config = dict(
    extras=['capped logits'],
    init_std_o=0.00349,
    init_std_down=0.00349,
    beta2=0.95,
    lr_head=0.00671,
    decay_fraction=0.917,
    decay_shape='linear',
    max_seq_len=1024,
    max_steps=6594,
    dataset='wikipedia_en',
)
Each number is 128 + 24 x the weight over its row's rms, rounded and kept within 0 to 255. Layers, rows and columns count from 0. Numbers have three digits each. The size before them is the row's rms in percent of the matrix's.

# layer 13 attention output, 256x256, rms 0.194, rows 214-255, columns 64-127
101:095097125170108193105145110123173137095178102129120145153097132136131109109098080134126099159144128118158096155131093085099145102140146117119134110113137127102139153078095149075112157155161123
099:114161139143105121173150132107166139140113102134078117102108102138087112142081104153140125129100173147144098131151160184108159138128095115134107159125150146120152156129103108117134129113110145
100:132150122105080124148119156142121134146116154153128080122179185128127139124114087149106146106134143165152112134119143103098139130143141143138166124126131084102120126156168116085091135137083140
099:111112151112114100152116124141182097139120106112121122120149120123110152161095155120111137117154148126137173167074157124106083126129127167156148107155105103118149125099127151118127156151132097
099:121117109099125132167148154160111128120166119148105148068128111104157112150154074120142128133118122114100122135128159163131134119115138171131139203167106121114144123118136120097147123148117107
095:117117173127091089105090120138150161116137160114169085159127156099146120111129074163109117142153145123127118132133097110163103102155161155134097115110183104106118087127124120121119136133076135
100:074129135120132163172127143189137111112107125114112120124156123087140149119115107116155134161123109142140175149121123138129111093129125122079095136196123129111108130110136157135176166115133116
109:127128148166104130082132135127088128101122147136136106108147099130071087135114154140104113136108159102169117144154112122099099138143135122150156143156133145115145112146151088116110096122130129
103:107097122118135131159121074133106089119109104126177144150126166126104138129143122093106122146087112115111153112114140108126169091120148134102143158131080061150153090096144084125173139114140161
089:119146104115116101154137158116156170126114127123106135143084099153163109128153144132118147170136074142138126123132125127118161098133120132105111126107091156124137154124107099161124145133134106
092:116169126105108103081143139143124169085116124110192120106135126122079121092136157125141127138113115140130099091095122145139126092100106129111154151188110141109110093111120157121116113157126126
103:113119094085097185124094081133143123094111150104162157186142171108114122104126154137123128104136143108113109118124147144136142100096128115150125115129130144115110125085124171089158106149133166
096:147151116103079108099123142098140116133146142151131091126113126110101147126118129128095108154100105124126156168131124140098125147105142085131141157128136126126117108122155139138161142129125121
098:093137127097131143098132090153181165119129083152138136151117076110119107136155146076085146122106127118137117093127100140121120147101077160115113111104111088112133098121113125136120160133117163
109:138136089129136095108096120149145107155113116138142153110118081148092137111073137143123123158118150124136159128164165129128140103147097097160153102094102111123097172109155092127143099141137163
097:114135122108166088146082150107114154143192112164106119114143119113166100140143177125114207143146105142121099134120127104116125127120130159092135170157127115082115111148153108097089131084121106
104:143082130148109123144126150127116112148136079108123107135157173148085114149141157154094109130113094142139105143101135123107151149163130118175113136124166155168130114125098126123127110114055119
104:113157114109122105154129097115126135144118107144083131110122124135135104139099148114083127106120175125161154105120114100198096147151126138160065147128116157127124133168100100155111094137126120
097:157112131134131097154151070120123147164137117099152127121144105114088153086172126109160196086152121128146122151117103090128094106133103124136092113112145151179184156112113128107145133137136138
102:133142075171098137134107084094117136100120166135101159129154132164166126127102114167112085144109120174128128148168101107154122146117169148141121138124114095111084136102141103146102148093142148
097:119141133169061150131127175143111102121142149135151130104174147097140137118126177162092152149142114139104129102099098136124137134179144132139166140130177093122138100113126104075144133092121130
103:098128168108176135132095152120153073159102108155125104135176162123143116151150099075157160122141156122121119101126144106116108158153123140099144105130088105117111119113140095139104099093106105
105:120129129148121145120154160165149121118091139160105133102107154085077155127130069121109169151146128154116148130071138151102109156119107140104123137127122131153136136149130141138099133097127128
105:141129108114154099133131162146178081149103124137119152173109123121123134129124110074085156105134117129097124154107137129169153081117126126092150137123130154098148155164113172135120105098136117
091:131106143116076111114111113086138141096117113099111149136126118132129162148132181108149105167191120129103127109158153148108121109145095140156181106107140125110145121143175122144076104151166120
099:107119107100148138140135156128109163160134151146133103094130090139130129135116170143112126108092140132131168118076094101106092086132077137100127136138089111124127132128174123146126151100167105
102:151114099083149102144117133143127144113122154139155121174172142122148120120129101111158086121154112068132122157168097106131097131138163174107156109135120146127108117097156090139111112102164137
093:139084108169126109137128105124124170119128075151130078111114101109116123088101117193161117128131128124116142144109080148136173152116153113115145085075194177091131130089137128118138127134142118
105:135167152120107174150137158130169103134135140106100137080128116150140121129147125121160113109153121121096127117096111155147173161131110128148143135137130138114152118166125152151127132102115154
102:153163137156109138136111146119156123130133126129068158124099159112118095116161100150141138136162106119141141123147102093109132140134092123115098138131128154166156141143108156112170139100121147
108:132127136112109099133140104157119159129154104145136146157132105138124105115166156138157126127175118119164166155093154151110121129120126148119133109127125122119097145164126106126147113147108120
111:118147139109103115112076103152089126085156055105111130114119128107129114151131133109107104131156149108171141123126136135147128118138134136134135118130129154113117109124149090115142143104152148
101:112127147132122099106111176176135126126125165086121131115121094149173110137179136125082125142117120101121111143132133166135169116114152124139141118109077130137099141132144116127124130122146084
093:171169102139092122101143131174156116112149133123129115132118139147167114133119105107121120143156125133111160100087112117144162090095118103107127137143115191123127139122095123144172115104147130
102:110137165169115099119142158127153144124116102092127125146093098123173153178130116125133103122092109099155149156135125129150148146129114134131144130101113143170140089142125127134087110127127118
099:126113128136108084148108139131121121120157102139117137152113155112167125146163184117152174120151118153161103086094137136094131130124148196147162138100154150111146156111164096083148112118080136
107:090149132137145148131102101116121132105134078099119130122120109114117120127116149138065127095130123155115174145118115136166117115141091135145156183102140145102140084087166135178137121086110136
102:079123129142104176140106107100097115087134119166171120124119139111135107074145105105143117104163116110119131105145155127149122129140117107153176116155084100118141151103087121119129122143140115
105:104098129162141112111110090096133101098102125140143166103156126131154097123124079139124109087107112174102106119108138127133123097145202171139122127130131152176118137122145123128134156187141142
106:184130081150134151120106143145083148118065102140151095088092163087124088108156130099138090099089096135096118086119146122120107124090148116125113099088100108144123155162116120133128143128157166
100:081146134158116091150112111114163107118143113107140121135115132123104137178119137194175141085092121119137086123097126145142137126104081109069149101093124141084117076103165129116127112118106157
101:121173137168113144130146080086124152160125137122116135121168137118117096174147172145103137137150115140126110085126151153125176133117115150146123101129139115123150097132162169164114105124132124